Weights of a small transformer language model.
Size: 20 layers, 2 heads of 32, MLP 256 tanh GELU.
Architecture: LayerNorm before each block, no biases in attention or MLP, untied embeddings.
Each number is 128 + 24 x the weight over its row's rms, rounded and kept within 0 to 255. Layers, rows and columns count from 0. Numbers have three digits each. The size before them is the row's rms in percent of the matrix's.

# layer 8 attention query, 64x64, rms 0.156, rows 0-63, columns 0-31
082:107145140149099073138181107115118151121126155099159133154157125152155146164115142081104149141147
114:140154121122097173103152127144139146111140119128115143157122106067145145140110133078135154109175
075:111123123120134154144123145117161138071108138134116108098093123108097136126113124130178157112114
110:141110107114142099139079103131111096125125153130166108127132156126107086136105109136156150124114
113:136152128144115157111153115096158137146142116147093171133132109090148166083133126149102120146166
086:155156135117164141174067153122106105134081109133126128119127138116178140139119088120128098124120
107:131129178153117166083138134130149109175141160114096097133099141144199142150124166097103096133150
116:128115151160153100145121123171081086103149114099128131092131145135157121174137132127086147123110
109:092128137168100148085141119120167170160137109138127108143156156112125112107137144110141110144143
117:091125101139113158140117110156086113133153097142116152090129146080103138103140161138137136128113
113:136083120118147117137137155129120144103159088113102095128128179131106105107154105099126149092115
107:138136114106104132105139125086142173139109129146097065146141179134132133122136099115094137131122
114:121178110153156119085129132137140152125125120057103116110086135149168150120126103116130127137127
114:105149113144123173145071179128113130154080123146135130146123136110183135187123116085100091124095
111:138087116119110124174151134125119112129132115128153137106081089134106118129115153096113136132116
112:163143117104125142116148092088141138100111180099146119139093095134180124120136152144157062122139
128:140146114139128136123092137161091116138106134122116168115113104160139118170161121139072107140177
105:146107111168153120121183170147120130130085148130134100119087108084106119143118131163091138145088
113:095126109165134143124128111156160105074167119146133147124175091126134123126081144142121115157123
099:158134117151140137134157161134145109149145117087105111082156158135140111103153126100112137127101
102:177138128135121134111110141106146154101137133110127178125125122064108131150176134121111161153093
122:122156115071125086144129143095092183107117148127128140113162101099134123126115126140150137090141
107:097136093087084111144151159166114127111159165132155135153140090141117092122122148117180145148100
123:144097135094127133123148125166107161083154116148104156128129139086173119163119138111157114148147
114:143161115127134104147099084129113133153129174163134149123090166110137160105101111147165172113170
123:125120117112120113119092127129094171169089149145146157144151125131127133138121119127108150115123
112:120157175105128119192110115150164145117155147107144088131139148133119108126150115114146084134163
102:122114106100155142120137088092155137126117143097134128134130146099155107109118145119163162162101
105:084126166106105095158089140120146125112170096121121096144123120198126073151100121127115139154094
111:110093113123126122127159115155155145099112111147150127154117143120145118158133113146124110112139
100:140151127127152099146127084088132136150157087088093123152146095101128133169112134142118134124160
105:142115133086115126105132133174160168143151122118164116110121148092101123102125105110132161112125
120:150083101137132133109143164140102105132144087149167177122088091108152098130123184101136158162141
065:119181179139156142151104094081168120139114160110073080120156143132112136125126093157111102110108
081:097177154088163132152139086119137119109109141086100100120148149124109131124112083162144080091112
078:161104120160140084127134124156109120151146103152135194121115096123177106129143145109120130150166
089:135176158109160129141127104119150079115097136095094113108181140100071138112137094132113089124104
066:112088160108123112181113112168114140128121148089134099096127171145135166157133059137152122118134
080:157103096149107131091132137112154144103143137194139120163067128152141111102119152115169162143124
072:154100147139144133083122115126146101131138127179111156107128134120083140096141185101126141148139
073:121127193153092179157140150154110113072109135103110111089133154124162127108152111082134126122135
089:157102113137166152095106139088167168126156155159129128120088139122138101107107177108104189135118
105:132134160136180137193119119114116108081121137096096137128142154119151131155125080166113077110101
064:151100100127146108102126123084148148168188110148119147163149128149105122088118120134128150162120
091:187101091159146182157077077100127122161151134115144144128136124125135117107124133145151139138121
096:127141152102119143162128124097116191157110135102130088119104140125124134124107149133108160142094
098:144140127113119084130118165124159161134119114104186114162135130145147135108141073106072185136111
095:121179113095124110134153149119104114162149104129120133123150104125120159111192145148141106132131
088:092097145141149124089135175131195140120122123102131118110141135134096131114116132145131129117125
093:148176140123121142181114142126159161123080143126111104139142113111142112138106148116109065109124
098:124113117146129106117111086120121148136158136197132172118121122072163119132118135091111143102144
085:186104145133113138131141149096142148143113083172147148096141108080102084126128122107147140146133
091:103148130128121136176078140051080117138119150141152157110133122130140113126130128132158123111160
095:126139095132120145139094153098129122126120132145152146109125064157096123150100100160103116128145
096:105133114077134113112146106109165117123141149111118125162141112142195141122092127141095136145155
091:099091153129109121126155175163130109165128181119097137137131148136129094126112103146149137131085
083:159148155150152113096141149123101103097125154114103098143137128107142108107157171136138121105102
105:140110156117132130098124126142104119138127123167165116123120121144075117166108169164106143120118
092:101153094109108152095106121156099131127147126097072095133142143147079114158151097119143117122166
098:123162149130089139102108147122157102135119115098083151141121133135127143137157095140155078143110
097:103093131092153153150167130145084080118094104135101101130128107142163121121168103112147173163120
085:119101146121106150119080112136153127097116175126147144100130124090118124161168135131137207131144
098:149116097098081152149147127143102131142133101163127111141107145153131115158125150150120092107133
101:144145127138150098117140147142084120117143131137087154149083129148160099151187139110101116150108
# layer 8 attention key, 64x64, rms 0.161, rows 0-63, columns 0-31
101:174175166112178147107102128147138128097108123099106129111105157140113119115154139127125086131108
093:138143122148093119175102156137146121098116153128180087126160144146140152158085115167108108153159
087:154128131160141090140162129124141188126121090108105109116137169067126129128107152117130140120117
111:150094126163139133086173102169102123130156135168092138098093098156172145147151117126129096146112
102:118139111091090124121071116112167097139131131090151120129147118109114111129137133122111161132187
098:092098117137116102108112094111122118133155152161107130115157133124144098123139141129127150126112
110:169135110138153126139158118151134148140096114159091107100129121123108121154096132120125132140105
128:104100104145135121133102123143103172092106137174152099098118119141130108116128133156150167114165
112:119094128116153155113136114088119153173156108147156119181113155137123088147103091112139119167142
131:141114106139140140175133146127116170124120119131129082123118170112109111146104120165143159123142
118:137111144116114138137131103137170114134105092128144116157116148105106125120112122092099129160141
134:095172160131116128098147110119146100143122119086135148145115115136144162122151160104151105176098
113:152108116153159109124134160115185112129105134126154111132082150119114116131083099125115157123120
105:097147077111135111189138122128133099141161084113100126103146082119096128109151092144154106136133
104:155189109140102127143119132122128127161146158144122095143114113153182091128137101108119145136128
116:104150108166088149126161118151148110151122120110084106125148108135153140165111153126130175123101
104:128133075137117162114109155128140146113119115164140114108147116144101166118134135163181161139139
115:090133118084161137157131145107157120102096137116133119134117148106137121152156122144151125120105
104:148139094124117132102130185123140176152118123121128129106150131120144118122141113159064103135106
105:151165154119155124152098161101165143102154145128151109127079105116124088151102118132090106122088
104:145110108114163086148148150055132115106121124140154140145104101139135123113102094100134138160125
123:070152136131101102087158141163157139123146115082138125140124108152132140118131118096144145094136
102:147080166108076141168111145087104135153147172131136138124101077132103138166134136126131145115149
117:102085135138133111142189187166105135173142106124136137107123104140103096130120117116099115143142
114:121133142161096150108145107129112088133144158123140145192139142131142132110059114169139101108146
110:105106174164124116127094143108143121119180118119128134132189153094122175116113102102164136111186
105:137142156108116135153128150151117125124075080115091089113109115158160156151123097138078105118131
097:129070175104127100131173132137143171125115147170101127100180121110128109122097140163111131162100
106:147115144117168160117142130126106094133163127114103151112119078116134093144173127136134125152075
120:129128097117097120089177132114116121118161084143130102138137114097123106163124139125122097140132
104:140126126113112114103145119136135100140132145164156140143104138107135126081130104123102190125110
108:140137137091110106165171183110168087130129134130112131161122114111127126127076154108139132100146
086:133139093162086132085087139099166126138136097163151153177089122148141120110142124136126117169105
083:155121082159120114119112143101160143132167144189139140144098142137124070109136156141128153152129
093:109148141131157136129116094119132126187108130127106058114151118141157096139145156147140063112108
074:076130137163130118127146144118159086178090148075136138149169148135113081134142108143128104163139
085:117125163138131135136091093150101125119111133161106089133154163134152154126142154117123124090095
077:124089159127169143104138127109148090126151124147108093110113170152113157125115142086145085128104
091:147113119132131107090151135106102146138134136098165142147132132122110152114105115140120153143145
073:094120138106146147090108091131130128152163120134104099118100138096073106134082176155134103116144
088:133130079151099109141104125107139123128147080171154136157109093134119151172155109173126132146088
098:155118117102102111126144131119127114133115146088144130119114177131114173147126129120154159178123
099:131112104111147108104155184162115126092155155116150165114113120091114109125115154161133197154144
121:121125125136107113114113130116135109148122138116140193167117120141150159123139099106146170186148
088:098137131120185157169153152128118106116105132147152128137169117073120119137078125118123088139095
094:101157164148144073131096136118090119124157107146104094119120167125163124150085125129122093146158
089:115131117102159121119127107123122185107117112118173112146131144094100133143141110151165138106106
086:117126131129107096092122140063132136136138122114155164116080156119144114133100163105117132155142
098:120085106103098162141085124125184127110123096151140139174131147115117109141126114113081153143117
097:104114092150099103134169116122157085094143128123158128138106153135132135115103129124145143109140
085:093170115104153153117123115150121090123140130139101126098136124111116110150160140155169132087118
074:098129159154129148148138111141129084097134129155115122083199136158119148125132128125115097113101
090:121142125121135143146117100195129094109128119125170150094089101113152138141162162145113100139138
091:062084168107155125128102148153136102125116150157151110070146111128169143123151125110120143142083
088:148139145143111059146142095111133134179119188161159164165142127129093108137105119155162134119142
080:128104094161153125166134120113180144118108141164115121116136139136095130117160085148135112171162
083:113159106133144119146153102120151156151080122109126124129118176124070106160117127171117107118140
096:072108124117148131135158082147106088131113115105097131141145104101124146130127163106100114117132
085:094094097157137105130140134130106158107138115146123157133128137113147089087114109167078174135132
093:136133125150124161093114137142112118132125118132138103148100107101118106095149099120167132188094
086:139143156137114067110153151117167117127112107118155122138130099122114126111169106152072109175159
081:167159141139202108120149101149102107103135097164126130145141126146097165124104129130146144111103
089:102124131146137172133096115162112149096130131108135112122111150154109132135139122156112141127176
088:100151141143148161139124107080143148132108131128119094117074108134146052149124140140123130113126
# layer 8 attention value, 64x64, rms 0.141, rows 0-63, columns 0-31
103:098124158119103117129112099155115123135166141120118144121101103176137161098175142133074135114159
088:117134119145158110123142189164140140135157120123131151127125124120086077144150138124150054106102
093:118159140104128109090082121166122129076117112097121090168141179119134101095107116159157145088113
087:171086152115116148132120097169140109098166088156156127157131128131137100108126119120132112150107
099:168080153088150170125095115115145119092119105102151162127125102133057145114106107115135169134133
077:169114125111128163104103118118113143115094152175112160149129113105122147104149150124110181121099
094:085133151094117141100096143153093092097135118145172132141123087133151110141118113150124107136143
091:159060120140093129141115121120128126146113172108113104133132162112128112149126123105167122140131
095:077078159107143130119119091129119137131153155141168098136131116131126134144079128112179178113108
081:115121126135176123054099106150145139118156114104134177134122117089102111117134126135130140138127
089:138124110109136149127156142149109055111141093123103119123139194148168133118108191128096105143126
089:116142175126111176150130133105133114098138138119079118154122160138146147166109154155097154126115
100:089103135146151140184097146137156132113092173120156153095120145117122095143140142122134155132099
101:131133136113126141099125156171135106141087122081120115138115133142130129134110182081106113105132
102:123128162135127149119116139122119164150127117099128108140160098162129123076117163089076155140127
097:116117148127136158151132108141084090130124136138075106114102176129098140121103157110159148098163
096:085150150083124170133126078110115117130181077091156128149156139134146131114115159139162143128127
088:160127128135167147110127128166108102104083161134131092122126120114085141099163172138137112134120
094:100119131136126085126133143153189120123119144116159083142130143139106139120105171131120140150142
089:107109124119122117143155143092124099147162144133097116149095095131154112172160135138084163126152
091:156098117156117137142134161094132134134157157121151097091108162087098134118110099119130075152180
095:099141074143100135080100206120131093139120091106114113159169101124118142139173134138155150105124
087:110139133109204116125144092088122141120135135146106165120125116078144083148135117138145125148133
102:139169133136192171112171150135103117119148093127110130144111127142064140149126111108139125135088
096:101111141120119100103101130122096127139130127153128152148094186114103142133131111109118095135116
094:126100161119116122130177142119121122122130088140172170149141090143148106176171097119129087118176
097:133138103130083151124094121139113133129121098089105123128124099157171153150146113105145096134155
079:108120107140110111124108075129092169110106132145125095106123122146113152155132149138130110186118
079:122129135105125145140106099123121132133128113138156131095118180090158121099100169143107182117119
107:124134166136135124162147138153111087132126096125123126150140106171128155122100156142092108161122
095:136090134121170119163152148100145168095126145161139171142122136131124141123150126171144128149130
098:109154106133115144131116136129119126155116089114120123153113117158126144180151079088143148125105
118:128126132148101148092075113167135176134119151132141124135100121100182124096111135142114104164112
102:123095087128126122132151114174153076119131197126141086131141074120122154136104118086128097144128
099:165109123127143074141116128114104123157154147128147119095144106118127177125115106131112128140125
106:122099137129157193124110136099104155117149107129178125113124127113124108140171131117119101109131
115:162124130158126141129125108159140149139126149126121128175162145115134114103142160151085127094083
111:137118152149116109084119166098153089122119141117160102144124107137095112139135098180146167122119
113:122137114127121164116113143130137086133132087184139134084135140153102172126117125148122157092154
101:144154074105133118204163086120135099153103139159150099139111127111117121143131117150155133114123
107:113153144111138168131160125101087121135161144116145142109189109154129111099145093143140153144134
116:151142133165075102137161132111133112119169171142145171165128124084111142091160110137138115096136
101:116136133164159123103132128061109147139127097158149119129144144109139104123148119108165126111128
113:148193124099146098131113122167133132139089114118128119097107153073157111169089130144141150133189
114:085130158132087096124092148129066126124135108135165129169130127099129144115135151100089094164153
106:174146118150160089133123091160173171082095122145144121131101158127085114096155114140143101106139
107:135134110151136101113154095130117134125149108169089152104131101135117153132128149077105121169157
103:088137098144167110137089109133158105133202166173168121144079143100120116156128108132123135127149
096:129168117105134114113112117116082164142109166145103149106101164109143100104147130068074194140135
098:111122141135134126130122159121129158105166168126107120084112133146105082118090156117121123164175
100:125134138130133130098177115122162136132091162113112164141138078102122151149127114134095103106117
120:163127108087142126148114139131131161140175135106099107130176151102140137140176174130111127133125
082:119157151109083116151101129108153161124129110095098098109133129147128138127086182144182144147081
118:152151162125118142145135119103115126095143096124103136094143156137144058148140139134099146107113
102:126152155167091122138152140138138110146098102121130115102116085085161132128155108119137158135138
103:160083157119138123126117120105147085129125092100141145091100106176125114090134124139131140110108
122:089091089118094114104143112159112114172121123111121117128171151095130152130144144145104143137113
111:100140110111109145147120147161122136103134136133138152139127155168114153122153154117105090138134
106:115105133154100104113144109106093153147106137113144107153159167102129140068083150128135135124132
113:166115139117117149141144116112130127101098120151109135178147107103122145141114173140130121134174
104:111091143114113113137135132162123117112150133121117130169103114130125108145122125158201140085126
087:094168132102120137087144144080164097117149123184156121125132087113126092138147145120115112127110
106:118119163133149147131106131128146149075099119161137109125159137134143145138103144116121115135102
090:139120135076124130097136126167155123171091155124077141089128166122108133124086112142144149132130
# layer 8 attention output (transposed), 64x64, rms 0.127, rows 0-63, columns 0-31
082:141138156139140106133118092106162121173121103118126065114137126131120175168110161137133105130118
079:116098147135141125094126126143166098118106120135110129136101129137188110103104128149121096158140
080:103123143143104157099133118177135104119187120132162155149124106125113133113131130099157099159120
081:146143135119175170124120141112169090144070125116135152179091112135123098132115166113127121131100
089:151124100142096131176127153155122149127119151123119166146114127119135107135112178153121138118104
078:155141136116144124083115107106144147126077145113133111118135090130098158121150124139149171106109
075:109191121125171071126127122160146111170123152126127111114123112105134114111117135146184122113147
081:071160154140059113144076147100119116096114149143145123161119112104149135107189125107120126146140
088:135132137145111132143101158212091127121156123128140140120111125110158101137151114174164109109138
072:144129167145080108169106117152129113146149130137163152146099144134113098118074144129165100129095
078:158142133189136098053145140111139166157146135110102116139134132155108119140120149134149137157109
076:154140150120101076120145129152130156109118130120112154128149116061122119118166151130120106179143
085:110127116119087133112124124124127125089122170110178102142155137113156133129132152086109127124147
092:139120171123160089163102124091156126115142062151079165102133109110134127127125137104112104141108
087:134132122113162128127177205113136142116098080124126129139130111109081133183104103146075153132113
084:149107099153100128078107142125191138142160132149118116121127095099121112122145134149110137147115
081:165102134135128083114128156134129155137149134129142128133125138085128120122078079155140135144095
077:144160075098086128075123126124117140131121101149115118135106074125167164154120152107156147145150
079:111116161120123126146160126084085141103137081082108111117132125149114146124184135122163084143117
070:118136150189110140143165163155153125145107139117098097094107134128132138165137123132140111138134
087:109122104127104152160083127111134110133132121124114107137115127117130065152107152144153104154121
083:103096109163145114120169135114141123137143115124126138131117156123098124113144150127080116162129
077:162134110108088123163130117111113132104103171141135119159125129138098108144082111132160135145148
090:165141157148135080101159112167142114155108151143148129143146097115148092126119126159113115102075
091:122117152094133131143081137099120116143205142155139135118158109161119095120137154127120101171131
078:143134150155137137110099131130132136178089133078098167093095129122149114166127146137124132120080
078:100139142152133147107111116107156127128121114144087140128102182105149116079132161151097134138142
080:138147086105114166156106165077136130147116133165160144114157151118147091140134106136124135110168
078:078161154131146104109094121110149170103167115089158102126102148146090119106078132113152170115153
107:159122139128153103088166149132133149166143089096102133097145145105151135131106148116118120100148
083:137103120130184144139139111128108169112111130098148121118144130129169113105146138116124105120115
081:110121126140131125106193104095128111159136159149115130144151143160168121139165132133058121076098
135:137130146174168111107141105167127168110116197133116126118129150090140109115144118176117162119110
103:077185122131129113126107129153111089106177156134118155152184096117119124128163082134104125112112
105:131126144123118119126140138173061088103130140127077155134152104118161151117179123110095129113112
119:120088137116098124121087165131137168146105149142144153151132159122160107110092131098127116138072
116:132167161154091084156136125118120156142103170105154123147102119122147127131142135148083102094092
126:125123134119152133136140084130159121132150128122155122116124116141083105084128116145146117121103
131:123129081142128115137129134182103110155146169129105142145105113187151117091134136119139133139108
112:127151130102114086161149118192126148113115087173149160155150075136101151142171101104090127132080
123:080140187118092129106124106182118138118134088109139142101158147154106161120120114108166153128127
126:139112166161069161135133125138110121103166145157154130143146089154092095104151121154148121119126
107:077123173112129152142100133106130138114110115166151128128120142161132165130125072148142135151093
122:150135102109145162163102158167129136140088109120119147127125114118136146176155139153104119114147
119:091127163173122077123116147113124164138133140133131152131124119099150070125126128112144155137158
111:133159072111130118146154118094136157137131125121186121152109134103099132098151137131126143119149
114:134123133120118118096185143120096163114159116136090091165127140139157119137157162125140116112151
122:086152124139129105113137103119115076108156117185147182181110116108150130128115118151125126101122
093:133095135128127121111118097119128116115134118125120143138094123107134125112144165126132110146174
102:135115076169131126121092123152107137110160099121111143087142148113093114108124131143146159164155
116:124164145130190195175169127100115097101112128104086107141129118113110108160141131149098101116123
128:119156125144134118157133102131085150126107106128141109118192131108144133116127098105114107120175
089:141135122111138101167126130117118133119102155111156087111142113117147113106115077132172134139142
114:149092156104113129138125159135183124116103092122141125106107145174114124126096090130144110141167
111:141126170118164120168156140147120124095139135131145129101170076132129128139110128157126111123136
105:163072172109136081101148141167137131132152156135128108114115111161105157102073155133112135106114
139:149118132152075150133129127105142120132120116139062121123141148155125133140156101160125128093131
118:129113096169082160134097127150061146095159143133163134121070139154116126154122127115127107132129
120:119134174096123118173103095113130133131126180150134135095108138092152134094134137119114159116175
121:108177152110088121127111123123137175173091114090151096133119121132149071168131143127130136100130
114:177177092120144133149119114144151147141159150139123116136126128109096062138092123140168140112057
091:089098185135134089150131113128137116139137085106163100170141119136137102100121122123143134150121
114:114162129117179153130150107138136116100104139117140085133089134125154123107111134155069105155157
092:155132102155104114114123136168125158151149110110091148092148130103110134176135110157107120148130
# layer 8 MLP up, 256x64, rms 0.205, rows 0-77, columns 0-31
102:146132115134157114163099136131140117132062140152155118114153140133170124151101137120094106158076
101:102118126107115136097111100161139092142141147147140134097147102113109134161117106138098135158133
102:120163167078129082129084153133144167156104161108162110099129133141118110133105148136124092105108
096:130158105120138098080121111119169111124118134132130095132122144124131121119123120109133116130127
084:121107167150120148123138123143132122115137178142173095142137094151104111145117155145119095062156
097:141125163128120128132064118117131130080117149133142102124164124136142131149135125147179164129095
094:113148120135131127088150174196137123142149145139111148134150137167085137132130120149088080133107
102:117110138140101150134068122136146122124150098167165162156148114161146090133096133132140104117120
112:171148155102163121149149107140157133116098157117127153122114088130104105099112137145106147138124
103:169107129209129121102118131120146146143117135124097141102123180141132109132124120122138122154145
101:135144145136118090106150107111138135158131132116144108105129126138127089130100136117133101123143
105:085127126110094133163154121106125095109148112139095139138160119144092126115155103153104120131153
109:102123143131122111133099155159106153128098105138141125111110123149149174144141091075097117095131
098:120128136155082135113088124152082128087147133091119111131106126160146125154097093124133151102155
106:164136101151127146116163146142132130184079115100130156141151097152129139119126131109113119110096
097:142148135114087124115075146147143137142103137103109077106113140108140151144117148171068124130144
110:158101160150158116164133143126127097167119145132167094137091127113169119136128110116144150129099
082:145119112147156181135132133138143093120135113126118089111083110118165111145131104163162098116182
102:141132154123200150144147101116090141151155153123141066112087154102148127118157114125128127142127
099:150077088132125087135115118158145098130092084118135150123183117122150131115112117113104158145141
112:078132126116148148116122100137115090081110082109083141123170112130106128129150106152125124138131
096:143126096151124125160148087076113104135127126135113136144144147095140125115093157139162094096177
098:146095150137139182116131133115139128136117157124102119086145126112138097099111172130104182121134
106:144094112110117100137134121138132124125075169186112110107113149181143117105137094141101131097110
100:152151108132123146129115078171138110147095124110129105121131076169111130127152140095142123089129
102:167108131183117085129147122152142163131128152130093138147141150128090113132140108162139092104122
100:089130204157156118138152106149090113111105104183099086119135131136107088143145130147158128137115
090:150139141102153144168145125103095125129128139133137103086166098170135187145128153123124109094106
104:157125148125144173129153131114168165109151135139099098117157155109148104192092105118131101102113
093:159160128139106135127123187142168138135094147129102122119172119132142183171103135116103103129065
087:066177114152093129162090112147128124114101139118174112118135125153133142138122082081114157139140
093:134145094130139110098145094154171109166160077147126110111142132136112109192140135132148098118091
091:151129112149124146127165120135084121096108125146131134134081102183122161141154119130108162150125
101:134139113114144098160091140150069079143102114126120143137139128144121112113139151113123119117159
111:135103186117152141140161152128122069138128111109093104110131148145075155114110120087100108109122
075:092105100163102122133103134159112147142139098135152153111158116119185135099106121154142109120098
093:134076144106110129117149153139162129097098125170153106120149112110134130149144127175110113119120
097:106158120093137153106128157070090117116153080088131134132115099100151142148157124090109147095110
102:151126109162094156123103117110094109079174125134160120102123160106115162109121147120159133125156
124:081139154162154114093158133106122122082136105145117151090132117121133138083143141107143155127129
106:102109135122127171093158199139106138111129110105108148161111139091133171154120141144087112101094
092:135146179158113111124136124143110132176128090112096123170156143149155148146067110113133138108150
105:097144122137137111077160129144113093078127147114112126147146131169114096151124133118093153128099
106:110145101133128112082149115129062103151137127117169168115129094102098140144128160120125087132100
095:138087195104173128150106114125111090147148125116133148149149113148144121122174180145142131137112
101:122151118108137113118134110109127144140081140124116089141124102125075126166121160066096102133147
104:156114118138082149110092147098135114106147164133120092143138187156149151155082121141131131147146
092:126159157146105151117120117153123173166124135114165115130148131142086140131144093134148106131114
088:133133112159124187106132137099091125178131080128094094109138117098142083165133174142132157103122
112:159190118154117147143139093106134125092135126141141128130138151123115124122104145108118173104130
109:121128126106115122091091126162109103135123133144090147127149128128090134126160138123138115107125
100:098118143135106125131131144136149165079087134137119099132158137145163099133142105123122130102147
103:178110134078101142125119111099130190112115113094160125104149140131125175149110123115087109091104
091:125095129144095115114115133192147124138092159175151103119118151125148117106145124113116121105129
092:178131152132144124158121157117124137133076133141147106106147158119153187122113104141123133125097
093:113129139143166140143134185091136114128146149109135133107095121078081092123067144156171146135139
127:146113149110155092160066129146161139122137107096171113129154117142154080141145083130125126124114
106:207088145148150170099120153153131128119097121108118103115125121103142157139125138171111155109135
072:127121111127118104122146164172122135105163135107111114121163167123136115136177135170166137110177
099:144109122179130090132138147112145124174131127151113107129136119127159095135093139151149090105077
104:135090152126090114154099146116135107162154119144145108128162144102127149118115146096108132143094
111:112133152136200118128103107118129128130134077129145158085136107059121123144118109103177107166130
105:155148108103135109171126123140138083167129123161111117161135120146137167128151135112084120144098
094:138134115148141118106128106110092157130117133125105167136149116112120087125152135148134119139091
100:113132107081143128164120134127116169105093162125137079129104178100141136162142103122108113112114
098:160121094141113105104109086111137120123115120113135122139128150128115131111093099064161138137166
091:125121102125091138140112140195075116116105183137169106102117164138095130133126090167122124110125
099:141138138188156118112157137108142140124129126091158108161120119082152103119099166131146167099144
099:149144141111121097111158138161127125116105074101092131144116160145149125166112122141187138127103
078:093148117161088138101094122133121157170162123103132101094106154133102093090137120143109149137094
094:153124120135131130128154137168144117085117118138108120151121103128136111147070104098125095099143
094:121143121145122180121114112165123101148114178126121086163124093117156069131135141184140147128088
106:176086147135173132141083111126105112139158090161132156142155124077097116138096135128131163140111
101:165113162140161135118127119171125112144137131108105143057131142110093151131119114095090144161141
094:100120127126063166146122156125131140124131105138103107106114133143098143145111132157167175119147
060:126125119104131106132181165172156159103114133120119100144158180130135114118129130157134168097121
100:121153123155129101156156174135150132138078139149115121136098118154136138101130130119119149098194
100:105167101166168135124144122150172107141089128114104076135141081137121110133145150136091102140088
# layer 8 MLP down (transposed), 256x64, rms 0.095, rows 0-76, columns 0-31
109:136127143111159111164143104165120117121081106126156122102094103104130146141088129110106128131139
105:126127137128115151142138100173108125131147139084100111146152153134122146105145112124129151113101
094:155109145132140153100169170163145127089126118151076124202141107142118139117126112158102117154169
096:146116111139089144123115165093124132134095126154110135114175137119170130136058091118125135124140
088:128101108101131130135147129155149131088164090151109127150111118192106180121123107127118110161113
097:133109175106142121127161082083179139169132098102140104121118134150133119120136105105128140157103
092:113099148113099136138106148171126140078158130187091120140115115206097118133175119117126164136108
091:125154155110171102113137147187104129140091138102093091116124134075105176131150123115086150128119
140:126129095124134114158162102116102134118138151139127152091121120121094112095141116135190143125110
097:082119142072146154117101135153132105131139120138168128131103089141149117135134139134097137115108
096:135122159119079149120147170135122154107137149155125129100119113171136111097127112162151103103172
096:150078165129140115136165102126099106089120120130128144086103133127169150109147125122168156130070
114:127133137118117168131134120126087168091111106143163094131117128138176138147169123093110142102101
091:145139100130149124124134155122131133145110157155116150115131135082118076119131168140122107151099
093:131100128147106136153110135140105161137116121171159136161085111091132092101106132142115121149150
097:123122152155120155159146136099142120110132079157094183106105135170136119109112131104107122141132
112:128093096129153105138103112162068131146126128108121143112145123108126146121099148159055133124147
084:156129138133144064124129094099163125136128146122125153141165116137128164140142109131122125116105
098:143129158126156096147119090156117106152127121114091126120131091138099160075163131135150131146150
086:138143087093120151132124074154123102133137142098142128135157119148125121099123152115110099144110
109:121106098081164178135126139117113183176133119124112144125150116138134136075167129117140169145136
105:165124104143130160112121084123103117111159124132123098127147151060101144130133105173146130088133
096:180071189146114125127123125091156149118165148136163141129099133127122113135125179123124148124129
093:145121107160132102102106130120119131064127157161112135172120127133161147148101091090140097156140
102:100126127115145108105144119092135110098134084111155132126122113134122169139083120167096121099136
094:127140084141126152128140136129097101086148139102120109123150119097101162112143144122150160144162
102:149065107152136125113134146152114138125178120131128173135156127132149115118127147119138113130125
094:128114133117144075116106125080137106172102134137109134160131134094174114116124138093169108146105
100:076126123142125125136068139105180116108134149151135141154140148152097156069132123113111168137156
089:136127118138095091151137087100140140145143095142142145115106127162109123096085136132173117155132
076:181123133109125124114169140135146136147142114116112160136111121156101128117103147114142144094131
089:083082166158086104140114172092132134122159118145126126132125128114123129108127152096122142141125
088:127157131133169148101091110142189125109149119139148150117155151110114135119069144126135116123114
097:116124118100171114115145055097154103152105123090116119113140144126124137130141086146127093177132
116:123135166089159134104147113080152136137132102122120074166154175087127129129109105102145118167160
088:118184145115168113092164115103146129120110182103150115149095102112129147097156152120087104146141
082:133145130159136119114120128120110148121115172090142143137104092093189168122121150122155141140132
101:145127121156128133096158177117094122122121085112150119122106130109155103131114123106108166163114
089:154171173104146116128143115163133118141090158104121115134119108123103122168138134134095115123109
129:104157130148108166101134132110159117099121120134115201105114160111113122145164101155127121146073
096:117162118129098131106179146154171098134106120142114107162116168118119118175113141087116151123146
089:138128092133106130192139136091118107090156163125143146107106135122116108132155101121096145154117
104:139120162111162162166133142095117160132118083109116155145150160084095125108117162107120101127142
104:112161152126193124136113119132120096180146107130173147161114117091105135160123092157124075135075
097:116132158181111166123075119117111147122146132156107153109130129136137142175147152089134069142142
100:144118130142147160089113120141125105135133104111142166145115133136167111126100132192161157138085
093:103135146148132126138141138116121129104116135121154131145144113102116079055159097111113140121089
097:152129142128094175132110134146167079117092164133093120140137119113132127123137123128091118147144
083:107144090138102125127105099161151158064137161107110130137126095123116155139110131120141100142089
101:163164113098118153095099130165167109111100143145141114130151115131165126146124143139125181109168
114:124117147096145142084119093134153128163102157138126073097123101119105140121172111153116153160106
091:125132127136095170108090128127112151166132172115156114132087123178122128110124137161127150137130
098:112119135129112141135112114096110135117130146160137157151119159199101141162116133098106134146107
090:133170116116102098143127108139096143145138160142138169169106103132117146098142102110158122145119
123:105137163138122118119175143187138097140113121102098084101099168084150124163139145155136112108151
097:096135073145167152131132143091105115138156116163152206144152117160121151129113161107158127134133
117:163118138120163106116123165103106102112124169149094144096154113096120173122106165142097118123145
093:124128134120098162129117157121060145159058149069081120143097124137117149123119140158171138145122
115:103106100133114138152155154189075137090144102151089082115150116126129112142121130154133094090151
089:148107141128144130152125145145103126130121083094110149114072121098104140140168151144105144141173
102:121122099121133108112108095115150152132158106125105161140109129165109137139137159135155152112198
118:131118142138052128135139122126195093128155087160163113134127108163125100127110112137148096143128
115:102136106155138130143133169128122084098155148089133132126122140134136118150104125116171158150104
100:145104099127112161132146128143145132154166119124084151151103127176133127167130119117156078133114
112:139123108122134143169166113145073127154098115135095115095124187115122100136122113178095139130122
089:133142135144126144136181169177136172099127118136111142101121133134130122161119116166107121123086
087:111108114163118147119110136109146125173124123108142110102125149146111128123115144080148149099115
102:151113119151097127154164113122090154125121155132141139143138131167183107157097111109106113113103
102:125142094148133101157129133134104101112154168151140160150130137132111132099100100164151135145089
082:128102120135116127128152113127142141126117134181125126155118169123149115126111133116159117140172
083:131142145129119124141113100119088119161173103113157130111137123125115141154157160129129149174096
100:125110095105147123115154154134130163118174123144108132123102108165120155118119122106112125179127
112:138106117142117130126121119135129132185112153154126135058114100154140090112105110131153142139191
095:162095145126116156145109111083139165128110174132145107100116122161125125126156117110158156170133
088:128141127122183098117105063148134132120143104098106130179153123155129136117121169144081129127095
097:118096135114143093145174171181136164105104111156102075110147145091113103130144141139117134061145
093:151095123100120159123101084119105146132172106105109142125153150129147123099174094159141102183102